Weights of a small GPT-style language model, trained from scratch on English Wikipedia: 5.21M parameters, normalized queries and keys.
Each number is 500 + 50 x the weight over its row's rms, rounded and kept within 0 to 999. Layers, rows and columns count from 0. Numbers have three digits each. The size before them is the row's rms in percent of the matrix's.

# layer 4 attention query, 128x128, rms 0.182, rows 114-127, columns 0-63
101:519491537544453493466592478415517435422442446525500497446512550499583488515460472420475406447593509584472402579547436535496480578442530444491570581480442505459493548567558466571541404532496471
101:472550495454471490560461523484476481454496461452536558468431500556543549525562521544536509466439524442511537560427503576459528544553491499493472453421568465587480438376481501464540455483529619
089:469510453478482535507609392387463533456429461524470527566485539458561553461568562555535503462419479471526578506482537540501477510535518558566533518518512476506551511419520523557494457482453499
152:494572486416520464529530515400494480457541466490542474457526477548418509521462515513476478512519431456468525680498516612469579622470487414510444501462495519488484557453492510566540398476591555
088:545528502506472492445516486458486480485431443570473522473614411512527472519424447418518461477606452552463449595468479516466524539506527415479579595506506555468504492523542336476462464537504413
113:535527464485502491502548551431521506529527509492481467566444540465520444501470451513453496493514519528473491453492494491583481482494540467473468460580412483361509514593551591529591529572436370
111:493459590531483471531499574497543483455533471488546477362530490503472550549451512453555451495491463499506410580500438549462474572484474483432488564415505523524436534545483388525526423475560628
087:513537562525469491447511502466422637545475470573472551561425499496474593442611475597560541449488452497518517450447560481482582546506451511525524429443472434556551548441475535553575471433443435
096:484533557553457490441553467525503623513447470594467541584467423408487541428553470473520580474530553508514504451481502446507498501523532462521596579519428473468516508528474471455481473471450466
097:532482482494541492492556513464529449492525538508510442496553546499510450522412488415488427503571432510466446520581493485540499528462578466481481557602454572408471585615571496544484506536515429
100:480499533579513498502514530527466625522496527593443498514536442446462591431545526576577544526415469450522497386481517423488457463488454574536465477527523476527514503528449460457509520485436560
085:515440496506595500484463473567535456532521606520449487508578524533567459530499479445512462507570495458499507420553504408538445429485583538525434426571533528493448502546499556425428548511490488
097:462504519543528546496451466572536605573547469489469498590501480398453525430564509540519557535415510490519597390431499419548422419533475556530495505591481495471496455510484491490453598458495556
140:541483514538474507430444510581486571621537529511455489598431490457465489451561458575497545476476548512505553382483525423550509427521467531503512412530494437486563447504490563460513596494416411
# layer 4 attention key, 128x128, rms 0.182, rows 114-127, columns 0-63
091:499497587539489582447507454518566437471446395583502526522481540556576415542479527504434465538611572587477486465455516443494444510457512416459493520457428469457536492530599556553527452496574420
104:467448491534505493624502545610511422433509459476552517493446376568501587518524469490578507544383465477542475555510475540493559501485434494415541554454527525577480446480458405476480373494583573
095:484454609469411489421450505513432590517529510532591576540443516396547559486458475554579575552468462508486524535430519495559470448589528513434554559525521459498490463564510424584551531522525564
084:455510510537630444426557543546517450476525508524560518416517526473558438463547485470506459600490541507506540455576545489502487522516504450449412561523492611426506554541573526505589480500643488
088:582504508530504518505487492490568454445390460453446438550581500560600491576481549495427451352532545557465477542458470379437457525441569460502544511459533567510506474529609469475522489495511461
087:453507473448499540578491532421594453464480502489545481474470570494390488531402510583374460548568544519528522539552517585445528505512466485495431462481435445447543481495458534524527468492535465
098:556554480558561469476581449460501457475455447549463505457509537576598471560575544375552441527514467516510485448487519412504460573432565449517434557479489539474440570463622624484491489463535479
087:419470605472448480507513559555457522498583485505555515488469429494485588445437459523592503518462561471535509486514571531476632502476430529506494476490505409474552501501428463514583431511485631
112:407494589517475431474608489536415611546554521533402501552478527452554557516481511479445519398498557491500420534495474497507536484453597533472501462486503440485520485516468490451504439499367501
096:513571473497548539405483449374532512487459531543472462488565631507506395575501539501462481520563461549448506444480528442501401495505529454579433420524480572467478570503562629498487601469485405
100:502536513479494432515545521435346585519541535556447511489530470491518612494519492465564514422419454457531485494488499461491538497494533530625476457541533463470441486467480497460581514478453597
089:475483412431528589500418495425526537504457498579387469547562453565402585519504483549527534431421479470498480509476458463503504475478474451563483323500503564559434536462413515450412498480465534
096:481562513502481407504507473431440609567508594454495443500512549369458558489487523496449550464498479460505503533498508513536494470520559548564497447520530469463515534472426469459463556558371566
079:505494470466473469591487532509488487474525509392483443512500428510374574488457534594440484457516526482526519554541524590442592538473462522579504499493497376543564467444387512469518410471471574
# layer 4 attention value, 128x128, rms 0.108, rows 64-127, columns 0-63
052:498470442452503542487402483559359526542424501485489500458550506371428480475434496500475523525505504436486495540571530479528520534458557546519442507451516487543442578540537442496432514400535537
087:460506525559519469490504624526561526554616518492437483442535427485499505533520551443494437493393492450424437550548485598509499508555530476493515564529558506466569423533499466535510490488475539
080:560415508448485480482441424586518553527464545478507531470488557491492493469512453572501429572542452480459443433568463434503511451432491598452456525561486513567534464510511430481480501426533619
060:500478504467500525525401464463498479570545429531587530397432483532516510504588564457488547531384369544468490530470399596471580506584501443481516434484479482437482407512464550479490497532494495
053:507586517488498449463491481527470496479444458533537538455451598475529492525473503500525460518535593483479634615513531381493529490528490511499524417438517504454434370499484490474578509446472517
064:514478492499529517501639502473536474425591588504499574561515452598481500495574492541502494497468546551389435468532416474488481512425535554507543570467489503461429515461524475471488497543459579
060:412463464511496474520452440525486550569538502464428505454509467555499546487446476457493502457455474498621486610447459441456518399469522438454447544554404504519542493510504454427510512510514537
078:444449529496514533549504448510386501568507497463445483461491484510482485511460464499542479524369501514496387433511484480494531513462401501514503434479487490595425550572518540473487504457504467
058:424513538572503526521479506505436485534460479509530529442565603444522515489441439532538436503509473568505566436446613557492488521492424455533499541456497492565419585539506592491523508483487468
056:423527517598531555522500460607468467498514482519477568583533553523475447485525507537583565451460522526435524431456522391464345532376450537494451481480502493534471406529455556511568482558505523
052:523520493497533492505493469393506521527460507527545459488495432512512480540565461533478486493388530611536380499522397528443607485461561409495555519514529485552552590489482565464502489539508425
054:449488505440479535441570478523482469497517501544503509584483500469516498515440544522435530446465555525501522489661401461456465554471465487519563628443469512402558527560496499499500494516451619
067:476544437507492461477568565459539489480458474483581561460471626564498507467561450478551489365503498614406585408473558487486620557480502473551537502422419483488438583466513546510499501559525542
060:497502465459506540486533525514501486498427475519463512635524610505488520481492532520495532591391490556522398382688464447509491555495451477515514480471512499473535464529463503486551482577470563
075:532572430513506427504526514421579519522520487489595548434413538593509481514480501490612603481583430531431521461471537391486596479565456486490509484493425489488471490435506525490448492580481472
064:434442455573507449502689568412535479484576468459536456521563487539482507527547516428566548445445438547418541508442509578523514516555486396514499475456495493446464509473499509531514499517461466
066:505519514527489616526453470509404489540495455486519589412535490426500479538464502586520513484461545501651375418542510476460538535474534460468530521473435496528515359583491533413494519504511658
110:524547490480510493505556480420557519465482535533554506510557566428462514469462538505488512502591413504417594433482508370503472506444442503509441516488412497479420471447443492591541495534494447
109:508489500513518563452527453595512535535494442512437535501471585578468476448495572518496547430531437568503549461648538434496602535495482520501516390517527494548383498460513502468480495479506502
058:418632488553500463491514564536559474448491446515565570536516503559530485514482504511540467341537450535404521457496516527503514500451617476523583422451508486526404536480442524469625486541475584
056:465334487594520424523561529401569493489525544487534502635467535484513510491529449549544515405405500461430503493441462435526449467516455444560515533515459498500524615468476473553523496573477450
051:423493440507517471474589585437391499538377409476567447620578482489501491505526490487485488478489518540508508458531565516542509540430560582549531488429465489427455559524524499469541505480469480
088:532581471460476524544499384415537470514440521503479526607463547468537526460469507574519562454585480410483423498474488481475473462285542587473473530486522504517567520468503490445504500544494525
053:457525527485501412485482402510489527506457515506555556460477561446537489489369500513608463511550551547465562475619423436511550501588490535513533472444488484488449533464455454540457492453504564
064:562377572509504462524539469508481470475502520519502514507535489506518473519497546584509448635596529573498584495564464479533443518542468562503481485511522505531465438492491493553477514449495500
077:503539545458495524489516446501433519583472485506568535397484538533509507484476551422566484590466421561516443508461384542458529507634417443468568518472423481462486411491474580507456489494501468
082:399545448489506456511490521528574488553492532492439545399487524503486482527481523401556481410563406486433509410344512488495514475404459487478488561485474489523572525462476519506543485560513532
080:443496533541473445502639584436483478480519425522484526514531546555490518518555554486515533507538451514615642496485543516548556527547539494544496408470476496470375530426520481481507495486498425
066:502536552527513533488457488545499468381474417532549502546513507436478513477559530603505502481582560440546579619550478465506480539516617486497512443538552512468453414516497461494519521500513516
074:464474461447472508514398485469515530437512514488447482579481422516495515550538446436410500438325567402437356484505501524490481434483485450531510486516576500515511581513544429520485488568507458
077:550481494551496521497651518523547512413495517505549557550513579474488495529477561524559474485518418489449481481478438605461487543607501490501510538479510489450438457446545539525502493593464546
089:550485534474518502474467442588479516479473567522514400554486521455449469475539538451455416603464461504453541508498504374507446481486402454490456468553520512471450567552530481476502509436505366
092:523503493448490505502422369584509499483530460550563480581437463382468485476433502591397528489499425600470477561672502514488484479468471555446538464435500512465423516556523485549534487420482473
092:499515559486486547420527456546546517430426401532555608587474505477490506467518539575432512364535560582543542490602452447502536472455497573510545496472548507505480524461484483606492478474482589
053:438503522479497390515431551534485531488418491492499487540546389428506528506474517508438523426523496458567479591501488370496473452406584558531414515556453506470517568544503476478443500410553499
071:464442519410499459502443492515474541484482556464505455542471465386458488477546516461486484584531497425490450401514480474508436510459456471488499548543498503522461518533521477571527500490503517
076:490483457540497506499522550507522465547527502527431526443529565556509537500575526438492444488430394560417579577395419487507449505564443437464511537497465505474493405450508513455513508610491469
068:606565443534538482502463496399572487474409501509490512554480653553536495448501517475526475515452517414497575473482535521528482522528477523533490379515515486441443454417501481517537489504507331
079:482564450510535563469575523480561478454508427519536495474425512452447487462491517515527629438599519530483579521615552353484517535363466523505536410498537503444485523477495521508555479541462394
079:449507464470491551495386481488475507493393466497455513656531518459506497469568524537488523526418460458462567490532529416577481439415457492529482358523468504489427424479500391478505488437495464
062:485528465499469484574549501403475450579532475494417512532499622601540524477523509514539575505641460480574565586428487502550524480435576562512480462430413503520551586433505499447541513527508535
079:458384486505480541504570522460357489461475484450460487598523524473488493477506542500472591568473490399429543472577522376568489482374443512568507494528481508430431476534524442471500506399497470
058:390445510401466532524478655527370476620515453511599399492543575532533520493449518417481472571469447539478575551507515548532566472528437476505531576448494507511413582535529498452565488476454427
106:479473456535514446504456582472561491469475595470446579461566422539534484514555473471550441507399545435403392438444541501517498479484507502478489552531457507495554462505485484472485517594500587
078:549581442508495517506368501525467475493440537524493448466512533454493476466547528553495548665579394498486577574467566644532466535528592490465458494465538501510503567493491522456492508521501440
059:555546451517472581486630392431506449438489570512494483635519595604552499444537467536493410508441578610431541364560453548469462579489473542515551531490497502466523517482476536566461502467453536
069:560395421486499505497512601570572521417592504511548585467477535458439480514450548553565559517545412481420542410442475461530520463557464524469497556519465499478443402536499508529500487471486597
066:579464499407501386485466517494619551480422565522560507451426505477507519526491403492457482520580530479484462459532554583483487447526480570491451468530563496542578593421507508594471501533540443
062:443435469471530446556550545530444514564497480508505455475564503581491525478593518458491562658462476556406458518522468541558520515502453551468480454487533496495399530458510486445561503487495392
079:555509467393502513530391563548491512640553525492423501403485616489511511509486517447534428614492437463492401428508555514485550501500413545455499562498504481608561536517509493530504469539522502
051:517494492561481547487412578441535524482605542496458468394461439611556488515489516431452514519542462422497494524442499488500509485522427453551388516567417505478556409432509448487505505413500441
108:495530527562491473450555518499505522424477531486556536511494501402507507513559519499369392423486647547488545529480472497518476497491513478523490558479530512473547535509475537617554498484470561
065:481528516565489552500500480458473458489533428513493526572568435501487514509435503575523566425446482609539559582497414555511442537531512453504575454460507496470452463500518526513461477530482505
074:479513447530505562490545469507478510454535513505578585482493593393462491530455491523538465440405521503443371449554507519450490534492470497442519536475510489561465608528539611514479497589478547
060:442489485434473572504407455534408507609516545525577456417531517422477515480516499505491527609488430429544433517350513529462479495529396485450477523514487500510526432503538523481513505547514366
068:517497459561509462517557431369536436468530525505494528623528408549506477503538475592572528435465569554410454491464471498499444471403479493475507446461577505495500592483465554536489502507476470
124:449444486446501539556487516461478477551604520503405516448488385448512450456494472533527532487463493422550452545495473490490453449450473548476530578545504524460532450534516472442497506439521585
126:528552449526497474466472518487544486468465471497465498647412530488516489502484493503440630428573520505581594512574558472524505492546553467514483415447487495475477516451488502484474495566486404
089:538548537497474528525471421477441462535487454495428394555536548453480503510510445563524555599582449535580488570497457514492402453422551523449441495474516502555522565462506466423513483459490519
063:456579504525498594502437501507439471543584475526581485466548527454542522483467502512663428571535426550527582535402553479484512485510486441434544519465518513485520459542488545385595508503487441
080:521410530513510501505491418594481514489483549485413469585572415539466535522567484503556381590309474517403410447529443548506456422548472511473489449527492497586473519479482442425498496492502464
064:559493512417496457481468495483531508538428534522471456529480519437541475512440419558468385401407548549487503467634531377487495491502500534501525526486542505585543626567479474520454492507510534
134:528496494453507502444456422590554516462377534525552483538450529432549490438408588540397396450551477488454480415527542401494458487374437619484498516507568506524493517509492532547456483522462540
065:573441487548515497534493629571470500511545535515432469463503524472511512433505532531436477598531386531604559565500471425521469479526495560442434550461421515484487419507537423478522509489454448
# layer 4 attention output (transposed), 128x128, rms 0.102, rows 64-127, columns 0-63
029:515618519530534429512524463456596448487512500521475469558535506501499451476433486416485486484561575370517502500476495474443459543542522461458541527517541588428388373490496524437586487533503500
077:520434497399514563502462474551501513479507437493496451497415520425483484524465414519474549516552437584525540589494526554514365583491496546570569431510460511508406565485510565512525420522551425
071:471578546581498522457558482473522450445584445558494477526551531500524507457468542473490536494501496578488590388380471513443500543534547371474550551479554461428494513568511553482583467538405484
038:469535524584402484535462546552493575470468528444425457434503545450461516520493364555470537476562462548573432489530530537467525534432466562555503489501446541493540489513516405516561442453541427
031:455439519518495438536509456451514520523528559544472449481359464517474488456516493440476563494519569475542554356418523552478501575537546565438469564556553582461613576528444449517541484513508538
037:517460448430556516562474526570482525619446421489489484441463499502484448493430490599526445507477445565509529470479470408508423462574476503574471450503505503610389600469526581463432488472469448
030:439489535443505487543467449468463435454492494586481524541491555491531550543425408497477555449594532604503554483470544482532481582510458491468470431432527404490493550539535619513501460557533524
057:499610578506483451493524481456529549420603579575468509523585554456548547463470540414544544416498513487485585455492466447490585443483520518465512545456566536390490567444437419513509568528496569
034:537454521454434430479574492516455530486586562569464535453448454551453540525549512442538564411534564536563495484544482440531537453516519564406492489493526539340604536505436384485504550459535498
033:526435526440530480470508437412484563553503518522504589392458361517495474470558514444455487500481546506445484524514481546541577496575548528399491416470509520513529662451531506482395540460453472
028:469484470525415491556441598544371530451523554392475479498544579514465517490549516544514530480463411480519502450493454534496507457468452553588428452499476509583427479435514362451545532474476571
033:485387462438540503488439546486555538543545447576438549395422453491492498508480503530530590516529468536458478442454473531437451508526462566460532466545500525582554552436484578448443478467391426
046:583505589470480447540497519536385579534497552533494483422475441510449527496524599538499473551457480453584465556471520480462505452500503546449453502597486561462586492535486421467464485415442487
034:471416591472508449499482549481491583500534456602423576411449413498478497518572521519483556432502503522464531549474404506420513472497515526475538507514481577575580594474495468508441515495344422
065:459468561464516533520498513660432479490418524479578538510541532481483548521567531575426433495522483504525418498490533542483426491500550496592444540544502438432555517586479435528466500447535566
045:517443519421539549472480507539388576556502501464518486426530464559537534508472541528439488574440478529598469652607550469520432446520537527529540517500436440516528502459457500523463494425587512
043:445532469496428415463441484475631554508532479606466508450435454500498488563569426467414519478581456548377443513508512519490517525452493626430472423577526564503547549514538472516542466515429364
112:511450526391379550558433483582506493568422433479445530491500426475510472555559532481485459465491554522561522540531487606487462505481576491479512549521544353573575469422478544540463488420566477
097:453478586562449512588463477484439499423487520489463500556475422523447567522457527507392462506534519433544477437359493447447449526518497458532383539495513514398544564547509455575528432496485569
033:545495530363465456505443534495383614516507525464497420488463500551473501472572547525423478529532444524508461567535524538473418526568422591434418523590495510448566602464584496463481530462574433
031:522550562476507571473552475509382539558513482447565437444516507572540530479422541516505405537558415607588604564628509475555467436537444462505516545452465456541511440424475523452515480431527547
027:466464538476553435579516548486499462488556528465554569548515533573499536434507541487486498447443445478584470532621465376526510482558501459514553526514519521484579407456507456482430552476517547
081:432482491452514394485527620537426502430460482482581561485586462549515542530615543507481398512522487492514510483526483473456487490646490403459543453559457468539557537551515572473475548458428432
034:498454492466478505441489495513487534479548486577438371423474507487504549543539500463499553531590465519540544419428507581440408503514479547496460514530511522397596482549439532506555489474519486
037:512450410569535570439585434494613518586540487471486510455494410468547481491488516438572476428475532529462546437489524509527473432488570519540526613470559532435530510496455451519614480503584543
058:446542461514494496491463513566551566492546520515460482424547513419495553487502408488471616443572463579533435475477536474459541491421574527589473495427536456417537519512462411511518550480517487
067:549595545361510496521474512507458509472472463497552565495619478456482540478507507538425449537514488504464438616535549486447470550557597484485533424501512318461526482539540569424359583522488446
057:496444504413547512631499466529484499541440541490455513501433445533495493584504533583512437477409563470535459532552511419505523494539441561456440571513535538476568562531455476611471534442566611
043:512343476568396498526510469425508468527450532487492457518348397541492421556521433470482445495484558504519504431475511553583508546470461527463425509496512610531532524492506487526591387508476483
057:553588524495496480504493567467456510476515550479494429513548612549489472488456553491573496659485431467543615572594429530491548529485419549448571429488430505598451439469470545445476524493428478
052:521513477438495484476466536494462545571465469453525492437536446503493464555536514515423458556519493539528474589611493445509488442452544526576519480503453460555600505488467467540473538467509419
079:504506451559441535513529519523573460515531413564479495528535548477460519476445372461556569394466564545538492412472483497546532570478611448535540562383572424477458414429466475537503472610526558
086:434475511607391436441482597422478513521464561423398430512514473566526524507590515444524472444595573374574481449436488507454475491488471468464429521585454603535524512408469510546541430484508459
086:522393458532440508612378505396452525571499530490425439477432388551489484547490545460496488582491463464522514502405499467437516597516411500456407438489474526522571519492476513518553491437465463
030:518569456454538488564488448420506440503556471475494500536547493513512551492474484480468513495580509440497530502517572459529429594554423459429503454486566436525491405481537590446558479579501571
061:546614491515470505497507515397574448524559481534460508483601540518532485464397513454560528443421535493475537567589424445506548524495573439459562540408555393514455384439432531429467588564465459
055:525450516456529530568545503588453544534401464457496544448429428489419532513509333595462508463611513506594486545498559474553469549486559480553475462431468488525501567564531471501427429481547445
043:421503535516516475526576487563476498472461493451587509550427518576448499511629567551503460551488504538568516458579482509510622478535494467469457571457537536503605631502523456507481510503430597
059:484433500467488463591422604513442536601401507459492548553516453535427482496500536492457397532414536388489382513461485547471426479571510570584468447561482492595481575475496505579405470536476526
066:506492572592464541526541454435544470459573490561510484490485527625491531470519572470492482553518542481596591450532437483464590552625430456369543591506534535497598561527506598457533468489413509
057:422482531457525401532532526559438480426425545500590584521526483528532526508561556561543380449505529462488457478549537432456509446583434434478466547607507512483572508580518525479433546414537518
054:435510482514563521547522470460659490490573437585481499473498481568509497504431573475500507490466581505562528498565470441489497530640477513421570520486567525537553541455466585511536461576423563
037:454446551520541461532528542533456539373591551486413528538426515545462529442479451504534603416529529520617530494573488490439447537517511482468538511509492582353609511496457445496523513501568484
100:592547585471531552455575438551505457577570412516576470485477570484512480494398480541461481604469436587481592546483457519527491578543547470496557460452485464480430480562526551473489474547422457
054:473507474562464415451552477552523420484431494434519545529489504574489449506535447513522482441489582458509398523542468490502532502504536467522509524519423549496474436477546486443521505493558412
034:476334441486575540414514486582518548528495404554520520398450473521495482483573603481547557511452435542509509428404436490537538377574485501504464497474502531560491620428480532505452527472411530
041:545533561549477578398476478496556478529443456492492475480544393470529487507431508463403377483523524503474460555519503475472461542403594497532529530550494504468522528545495478536544463529550426
047:495603467571468540459541625557389458462483519395468452579547572520476514473563528566524479529461452460496526429492437551414505479464526397544491594499496457512436404548478467460540528470494478
043:487494596509545526564547479565490516523551521455448548509495565521468540471398490499535549408476495558650561473504424407494481492531526468593542532420492525448429623487489455520450482481554578
072:457569553485542442481583558566476508354516496530531535562557542420481517458512444526527505410547454478480529537481479539428457526468604439503591480532513528366475506590515471453493561514509423
026:506555441563554535498477390541562542518528448486577522539552531510495492527462482506427496595502517530560481468529584554544480570527494530531599441499498398531507480586569538527603452577485572
111:568496413473448496548370471447531488658501488494468424475416485517486434524429494435557587593512496544504508553536496507512548558468438564525504436433513505582494437388466523440525492505491462
058:505347479467475514489453530470480539463459562457495501445481426508536526533596513477483470472564500422476457540498560505526515417463402601487394470540444600530548592475494495559471494442557529
052:501621515425436379474459554496431525566491557508452494486532511529499486483484509454513512472563473464472504551589426453468514426481517535547506475484454507518463528416468418454466586476503362
035:477601479508428436574525553540536512454494531535490598470527551516461513533476356480517585363577550631479486497594467492469561503487572497504563423411508510415484505486466485513466493454535444
041:452374505471478545498508547543393532527475525426564484451524512579539506495545576463525461524454418459493536434534469524506545430588440536501445500487486512573431606386486495482481520381518532
133:437465569493570431437572550547503569436466451558532567519524540512543539451547437500561428424523457509475482403432525502528445570611555433456557499576495508468458559565514506529486459507487417
109:488430507557480486499513479478447452534410567418573509498508455604450560560572541545490433546544534421525418551543469460497491490494399553508449503544406596599599474571542473499488478480543529
090:412508458499496462422569495448517461394491560515558562522624492533584517483568587459566440432505555402439469459481498459472523429586484438432531528573461506483548525554517572507497588521540517
040:414397469441447457531491494599446543463526510542511528469397468558477528517552390499445617391540526575537428451558518529512475516538527533495486427479453539412584587500530457546513494444528455
050:494517582544500560479552458475488496495611496512475451509553585479576530483477533456517572492519463527642688431501424456469562514507518428505528534386506462446464601473500517535532524516498533
036:493518515531490520443498543532425473443546480548442485538442559481501524437531514510588567525564459418487544396411450540438489491472450450474463534528538530483481425475482501423504563507457460
129:509478520508474424556521578529444508541518394449490470483508435521442545524555495521497509533447515585518559509455487530443551596549570399502528464466469464514550449482436463512555463467494427
041:515471518513525519558563395520549442537486429533458591526398466473494525488484477516557482399568574521455582494450479459518434532513524439492466519514533565487582617501517546541501441571535514
# layer 4 MLP up, 512x128, rms 0.183, rows 0-28, columns 0-63
062:391485451464639438529462515531404508467521476470518519458547528486502620510507508438563509490508461550479475484488556467479560580523498506501528510438475614552521562518502554464493394374571517
107:530475497373529522478484499496473482506483428515470504515459553544491603494470494499515399481550466537564543469498567489427650576503505539498486442348438499544464538435497469550517470582469362
082:501494516461589533615409513477413472452489439460519548513460413498451569499569473528543475465488603445464521386407498539464519576507470409509512449519461569448459473523498536539456475521515560
104:492599519495534381535441534429518516500455534465529399457449525402492521595561502429592564517427450368475454582554531530474601551558588519504519489528527554512402575480528490520495489452537534
103:542557487524535543488388513475489483493452503472534495561541480456449492608575472476548500496508550434471501574550471577511591538494480513515555451363497565567378559443464464535361490446486472
110:505442513311543508471399490501416526564532505408459474578415480418498463511521533483498493492530501512488516519446474548485526530458426413512493395507490523519435485419525613498536426411503514
082:469428507488556422520463413488443530409523427503537455554537413503535501443503618488565542528554542515470516395439525521513465591548524416531379586508409506547464442525455506486452433558535508
110:574482487480514531468489568576560528475505505504488433551504459482441561587446532507423513516525525516498506488504454482462596466425537461564447471402477513494578515492469556463465482510631435
094:500574469470563461605548497450376531473505473463541543475496535475498536558482483437582454535475555493563476457499569450419608533528494568541522484530553537489381476490483483440467497523498538
117:469404464474508560557579512473532504504449469516456527574483580470419555574498558484520454540526509573543590485596434526498467496552479369513512529421507531473477565534476568545483444439556497
096:531485491496537511515562488545479538519535495441535522522488475518504651534514507463551477559407479534402496490478513523500547560486497487479521484445561532538497507451501541515389491578470581
095:491439436523533522565601560536577537505469477494425525502578531531491521597413604513454524434476422496456434453517521518454576501568460474471469473527565539593519425438527515431489483527520604
110:514528504475526563549473523519467521393457526527466488498574444535486493534510460448566522434431543437561453605543514440485613536516515460499511553553572542577368574500518485487477454370543489
062:493524454370618506458470488496492562494451467457438521550595526522456514577542491441490474513472462464545495510611410481438502487452421452602543458462499588513524501358443523575440453460554489
097:490590393500586480522518468539497482546484476396539449586551523510473493560470422445471582558394474424572535587553460462460517460461466518621547430473488558577522529451459485534484462529505545
110:523430477416538498487467552553459429474442462545476532541472454544491508486479521487452513493411547469495503521591498530380566509510529484476518386391521521554420572409414461399416474476617510
104:420495496508590479478454389505432445515498429449516520499509572485509545609455558460552536483516405570491502533443614588495550562527554449496501514416526532556463560411518566452395506497498495
097:471441443407550453495479510548566517466556468469474478524469432492480461490437526522512575476437480495463537513432534455429506476453470489563523472510530542450594435451460507516392468581514543
103:585533422423529492556466401452500452540465483434499418535494531468520501545455527492551424451530472395519536553513540473478579440453471458536508557497476541549487547424511515567561421443533478
095:463446434529528491498521501582407462462525465492412540513487491496427488597488509567483480546527526485535447422500470577431600550461461443656517554539581527512545425448517549451469464459573517
111:472500483464510428521493494519557508452521522485498500476619434531524481564464502549412529452552582431463574590539506464477526473544525436474397470489450535637514572471486519479518452593502518
106:540546504450518555490472532441457564479524445464453509570466465450454564551502523506508460495408493522543544452473452576426621597487567549529500483475521534506495423491506463554531468403506504
094:486465333425577494485566503460495531477491409480572523412576546493423503535426480509502500491518509453601456525591532462440562558454464558590483499522477558564482416491496582486491494495512529
080:498490518461605450572480480575445450424398518468485449511495540495509495526523535475535442441491480474588524467455479451466587560332483465504410484475528569490445478473451512540512367428575426
111:473524459508494505573421435569508456391489457477542560518464380525476494520493479532478593474401506479517511500420496517414519529429454479490499521427479551569571415446455526505426482433669472
103:553570513480604519501414537516544480452439520456498478548507481462503490593453390456481505499457527498572467498435453518534565555515509549584495468486514528501442497539431567500529496563531516
117:565504509500526587430549546485495483495508484502467486481528487492479525511400483471566566544481526500499492596535462497389622526511498524505476439427579538532571538470520476446426419491590470
107:581511475474558437513579590510522482530483495374516546422551581535391529503546439536488490497523526460521431623540506544393583485512570565436433551390458556493446547369435471537507506539542475
091:573552450372554488506386492528495472499480543373416499563572452508504520537555521560585535524464469479506479524397456505485555518449549563494443489436490559538406569413430555535466492534542430
# layer 4 MLP down (transposed), 512x128, rms 0.192, rows 0-28, columns 0-63
043:495546530425510435529544550505603490469485491599528471479528601429532578531530443462540474588478540504496406452531579457453436573525464460491550470444407600561511531522503490514503521460487555
092:456521523535422411513494541480520492573560530572460425439475477484488474519453586476472467505524448420480521521581443461451445357584600459471421502570432496428566460555463476577498548478472482
076:399512479521614555512555473485437478502549429394528583483485497501520553485470459461485444549453477463450437469500566519507549527529441495472512442444444576492543537439536561518468454502550504
088:537466490507564505479446374541592554473535460527473539511442512498405538385496439488589439506564523437503502511527490587556516524529519514493440470482595500545543482489494527496490378552499389
082:446478548490535442535512470519542477501435445516652530546453486571498526558442475441491470512591571425401500459509421396495469528650445544459575560473413458550533529509488558505516521388554468
103:583390468441562515530548517486512527502531531471541495556542642476410508421593516588582502458521477511469494491468610515578481508500466563533445450517536533457481368484484570491568461469488521
079:558552423547460545464510493497574547587470535498466467569457539488516506501527502576506491445497464531518490443516445528493495565558506525523570530438537428550443517443495539513555373533449459
097:488563503482452494535450569519473506640539437449477598539508544532457423527570500475451478537575476465479453460455565507531518539447531565497479442577453407566476603499433434546531643536432514
083:582455535532488499510410493564607531535472449543537591472417458451532463463549465542431618463491520548468463452567546465555564590444453509522497571444519503518538413558472517581535554571498523
113:441489488476466553446541485452506430554570549519491556542478475441488498463531521531614504448500460559545509624531454478599487538598517463581512452593484504501474586497513430536446457440503539
077:529399527486465494560514473510566481434465521574491435471499477518480451488493503545434513496506505449528486613496458554479480470435547489472429530469505490413533484530431371507528511400506445
082:466475642511445521539552397418407445529476530475461476478562405522537458465584484573562496565451497547507522481481489498498493506489529449479441486458508545502472517575442538462530590448584476
092:420385516528481451466478463446397561521590518450534417469543519544522495481513542526536506584460520554451475490477541416426605452515372550490570425385445476447523434490526523486502468577510522
061:477464577522607470582519510464439517393529469431492439539496545474426494486540518429597569474535437549502506592602514466544489480422467450500579478537441595560503435460533449481478499513529411
140:441473526451554460507468481469460424470586375550520455425555512553561443445473496511493476543488478469463494439535438543528535557399505501455514457413436438535431525514554469623490455574484409
098:519510459554510528489481530550446522499577501559509529606532511509467506502558441496435472558418495597436431489492531489484456527453427462436621522477578461564479529529579494510466470572626413
090:436456520572499475512498554530436436524505449486533572507468445501579503581505443583503465527508487463641524510574438466460611535443544611478556559503546430515524396532518464539450549548534525
124:455504488449525530489483511573549535491538493525532461443506464463518474533478403541532546492455536395496526551414509488520419435490549508591497534568497700573534471475419484465450505569459526
084:535564489540392436485454464578491519497472430589480478414525619592532526485522506493471571499406506498493559472468556460496540465540572486459542432469532584504559440442500479538463412593522564
092:471493490513538548409518479545487540525443534531469497582433466511514504539444479453507416504503483447468454458540418513489495473543485498638464507502512611574465469503555580443485576574459514
102:452520582446563530489555649514517431538565575560512479376504542467463510403526397491551448453562502436615536491528532514552572530470539500558523503567457477420413462462470575515526415463453539
097:425541485535483462564516579526420516599543435504427488495516454507459489541509477494528447464519546392551486515463538443551487379479543498451561519477472493462547363544466473495633478549488472
112:445420384435622485490461509474426490513537434565437502463488570463481570525550574467541518557499506593525421491552484471466488500487474498533454590476544599524434437467519510519405456459462475
082:459570535552461430496504465402529558424466486471515531523514569441525518583510466604463605479410487500469582465482511501485456474532535575426489507447391520519506435465550500566555505544521513
101:580542479454376593420523470498500509488489539496508506503553466469437560423490503507560488522524452557418538510496530415533485506605533465489502596507480548523481553449546423519509619428504517
093:565414467573479532531497484474485477496507427415488488539502525494503467481460541549548550531460480489459518537578465391506525472471399428538502502549588523480537517594493479434500484489471519
134:507398412467485406542454463429607525542564426457363500485455470505622490497477576436542540429422475513484501556416476480398576557455513489535552480453525527526498476503482577443567437477544543
100:528521414491441457528562463481423507511574548434400526535504511533473540530569520529553435514521433480492432495539526566503469420530486479423457458488541460510470323486499449457601559480494604
108:531605390519458584548597457453476479549508472385481471532456506482489476527474498528449618515485476459507487510458516531572480524493491541501588550516522515498545480426360539493499429456482571